Weights of a small transformer language model.
Size: vocabulary 8192, 2.32M parameters.
Training: a variant of SOAP for these matrices, 137M tokens.
Each number is 128 + 24 x the weight over its row's rms, rounded and kept within 0 to 255. Layers, rows and columns count from 0. Numbers have three digits each. The size before them is the row's rms in percent of the matrix's.

# layer 2 attention output, 96x64, rms 0.259, rows 0-95, columns 0-31
103:156082120085108129153146119135140105183132149139097110135156136115140100135128105128135108116106
102:118117118172133119145115092058131133138110148101138126135126108103142146150148134150147087111136
116:146121156149151133132135140134106131176141162106100110112137140112157145144151122068119173143126
098:113088124127120149150149165102164098121132140136107109144150105134138140132083120128139138104149
090:114158157190135142117160139123117151165134115145112135125173122110159139139103139110133168137098
098:103130089092099129111141097140071145160123144140104140118142137153104130122118118134127121132167
099:168128135138154123098140083137143113117119148153123145086118112182090152131126099131116140114134
094:133134087152119120162086092131148097112157157081138155116118109101105143120128125137096142149111
106:127098118126129121089141172158103121088130073116153132144128128146160154148155125122126102117120
117:114106150135135125114078125147152166080126086127114128135096167156150140130147139131144179129119
100:122140091130132147114162083111126070096133123127131117124152169138114147174133136095139152149142
086:114107118117112157132122103100147140111116095141133138128114164128097153121120116135104162117125
104:162129093121126153131135130125119127163148106162125154118105136134159129099132113131157090090100
085:130129196126139145113111095104101152159126139115138106125100126144126138099150135080133117141103
104:134162105110119176127105147127123144070091115161125147132091127104112101131131103096121129142088
080:149138153103161154116127142140088131081133130068122164108133154120117127152097118129124132165110
102:107155122107132102140119131123139146116149143070128150150095104126121125146131139097142093110158
102:148128163136125128126121128119135168095169128121128150130122086145135092116132108119125137131121
097:122080158123129163114060125103110118126163118110130120110135155133097106120134112120129133117114
108:135156164133104100147119107121137154155132123144096094123149115092157145117124128102126159138113
110:148099124128100109081091134092137155108097103125147114153146103125169113137082138146074127120120
116:136089134130138119128168101121115102124111087117136139142103108117152129122132102155145152108118
103:112103126169116143142108144108131110153112126119136108126107109124092144169141193120134137106148
090:129145093133107131117134105139182148083112162158148143138127142164115141132146138123130141107136
088:126189115158079109128156138106144153125112163114105112101120165122192147122087136091102126108115
087:148136175137108152150131106134114139142148133179136120125116104105128102145138149126078113122122
105:156118137167139148122112125138185135148098164175154127098139143115142104082148131165106132120109
085:099144087122156096136129150099149117124125152139129139097085124118152106089127119122121120161125
090:112162168108114110109155130158067129124098167149137133105149176100140138086093147145115115136166
111:119104111147105122129149151117116130114141103123132124092161135101185107156161107142111108139140
087:115161125103104151166167180157136130141150083121071101121143159117122105185139130131107139142089
107:104140129116135107127146144101105127120137093141162088133101145136101102117140127143128121126116
107:107158129122117142156137115129114130124136097142180136103175121143130138126133097157083140149173
108:127137120149133136128115104162113130117079089110108100137098120139117094111097146128155121136161
085:120151122113140135114127096151120147079150085150119092132116137083137114103151123151091110113083
107:126119139143190166131114159109181122134144127142111148112136131131097130109101121128150118120149
089:111151124153111130105151108177136095111129119138096126083102121138099122165134135112128134144120
109:140152110123114106110113149107145151098083111112103128123127140141157176175116114159109080122151
110:189109123144124117057114115128113135140148140137117104128142124126111154145114128157176113150120
102:170133101115156094093122134154119147142104135144136122114140094091128101150102126125136159123138
105:116188134126141126095101151130131072132142109131091166124119130138130122086121174152126136108093
096:111123153132087108113109118107146126174127110125110138161146092131132105116148104168133117181118
107:144106095117138144129144106163144110132168132140171107162108171081125121120090130160157100126138
103:112089111114150120161128133112132145118119157130128092099127108100139123138125135145148156127159
100:116123136126091109146135102114145150180168143166158150133120113184165120116105106115126163156138
108:179091155111112119113140163113138098146138152138115179113128132111141108141138118118163169113157
105:137159132128129140164144130118124109145147154141165099156174122171105114128137153138144137112120
118:079185133100121116098100117132150100103129108081166115185145119128114152117110134126148119113112
108:142123114121153145132098126102124134106113129134120123134159099150166118170102088085146101133119
101:103125137118113114169102126148134102130105145140146088114125131112132122138117125075132106107136
099:105125144125109116168127163095119100109123140160125162134124119115136094144125092119119089141127
107:139146157121120083120130130147136119153139152144103137123124133144128098136127134119093118160135
103:108139126146120139102137155130128137110117142127137135133137163110138139081118121121091105170118
096:097142126146177141166163116137093134133135153130092110143126125111126121127123122098157134110145
102:118093117142110121093142109170110110099119117131115129112139140076126178134112135150155112101110
090:119158135099135122127150128124128137125091109105123165130147147152136105099172113111125117075153
098:179112126114117152155111105123145126140111096115145161167105151101123114155162123135122145102125
109:093140126142108128115136162125121142085164195143134128156108109118102100130103117151152128099116
101:124093141153118108148166114143110088088107132091085120130113122123129125141148136112088131144119
099:104101111136143099134101125180129106141121097159090145138161104117103146159133136123127125123111
081:169095179098145135127155144093107103115102129141110064152076132144157122122135139152111116109107
096:098134082117114152127160123150126158122124122129096141138138122114139126058118112148062139072120
107:128144137135101105113154170085122115091157111128131176115139135159079154104106101124154144115146
086:141135139139113123134104115147091142104167086140175133126102109148146152079143156122129106098136
102:123134141105104099109155141148138134157154129095110107079126095121109104132149098143119082089165
113:124123098145122121140088115122128141114115150083130110111148107141124105132139126096118114096137
098:121129115136168078099141130129127125160118121144164125123164135139099114131104130110124111095094
093:115121163157160138134125102158136152116124124126102157175166147151121132132158131117104125133131
097:114155120110128164085132114095108113156123112103130139129101109122134161137130159153148126120157
096:123105140137151147112121118151169099141145136109104110123128148133139162102132086112131077138165
115:112136119080150123118140124125158153125150132146114138117155143136132171125110173154159163179132
095:134123126139145137119123157148120174104094131135145119133109145129117102111150155075175162157092
093:177144116143126110132135137144104144133167083101098143122117110132135102092131093150117153125112
082:139146147132145109133137146124167161107142118124125125108109171114130088117109127120139141118110
104:119180114130142170098130094105074142124131177156150089116117134119125141123174127120150170137160
106:097118133164107163143102134151137104133130100153144117139125134171134152139113123148154133133093
099:133098135128164121126122148124127110105154119129181088163117096172121100080094134098106127146140
104:106094126125126140140122118131140120155108147124136144137103106156146148165151194153118121134116
079:164136080115109150128131134133149177172072154113135147131111139155114152122173093113125146111153
099:156124144087126140146130159134134133129146176130144131105134134108147165157129165126117053122120
103:124143150131141123152077175145093133156114148101131124168149130110125124115139077167110114149144
104:143147108111143154124097155100116125098109123161101125130139093122085125130154130119123100136164
099:152087134146126126128136139163117134143100113110152116147186122134155108110118164125117151139158
084:185110127133108130125133133118144165106121109102115116094107131132105136127117109135110124178099
093:116151150117096129154123090114105111123133119121135106119168121174134125099123114148129169122141
099:149104124121124087202096133099153094156131156133141142156137117097129154084094131115132138176142
097:130117172108156078144135108177103140101138128115116152164156154161089126150164147137121120115135
105:133153139122131116154137108105134136148124135113133139136091121140130154126072144133118098173141
108:126132127098146129144163144121164166134124149149163116121137149094127114155145101156149126147113
103:098110096112128114117147086098124103145127123107132122129165103126122126110153127138099138189098
104:142114138152094156124179129146129134168117119097124132118114107121086160122150189138150126145103
108:101115127160132128124109155141124098157105171121163146148107121122106153150142154108153120110119
089:081118121112100154122130116155124153170141068138140113134074118139097123126125123146144138108115
084:146151117154152138125131118105124135095118090108144152111142142096099140146108160118103122096146
097:109108102074153114137143161148131152136146148118101164104091138136112119135116139142114137130132
095:142144105153163094125133134153120087140132134140151142132095152122179134143171123139119168145141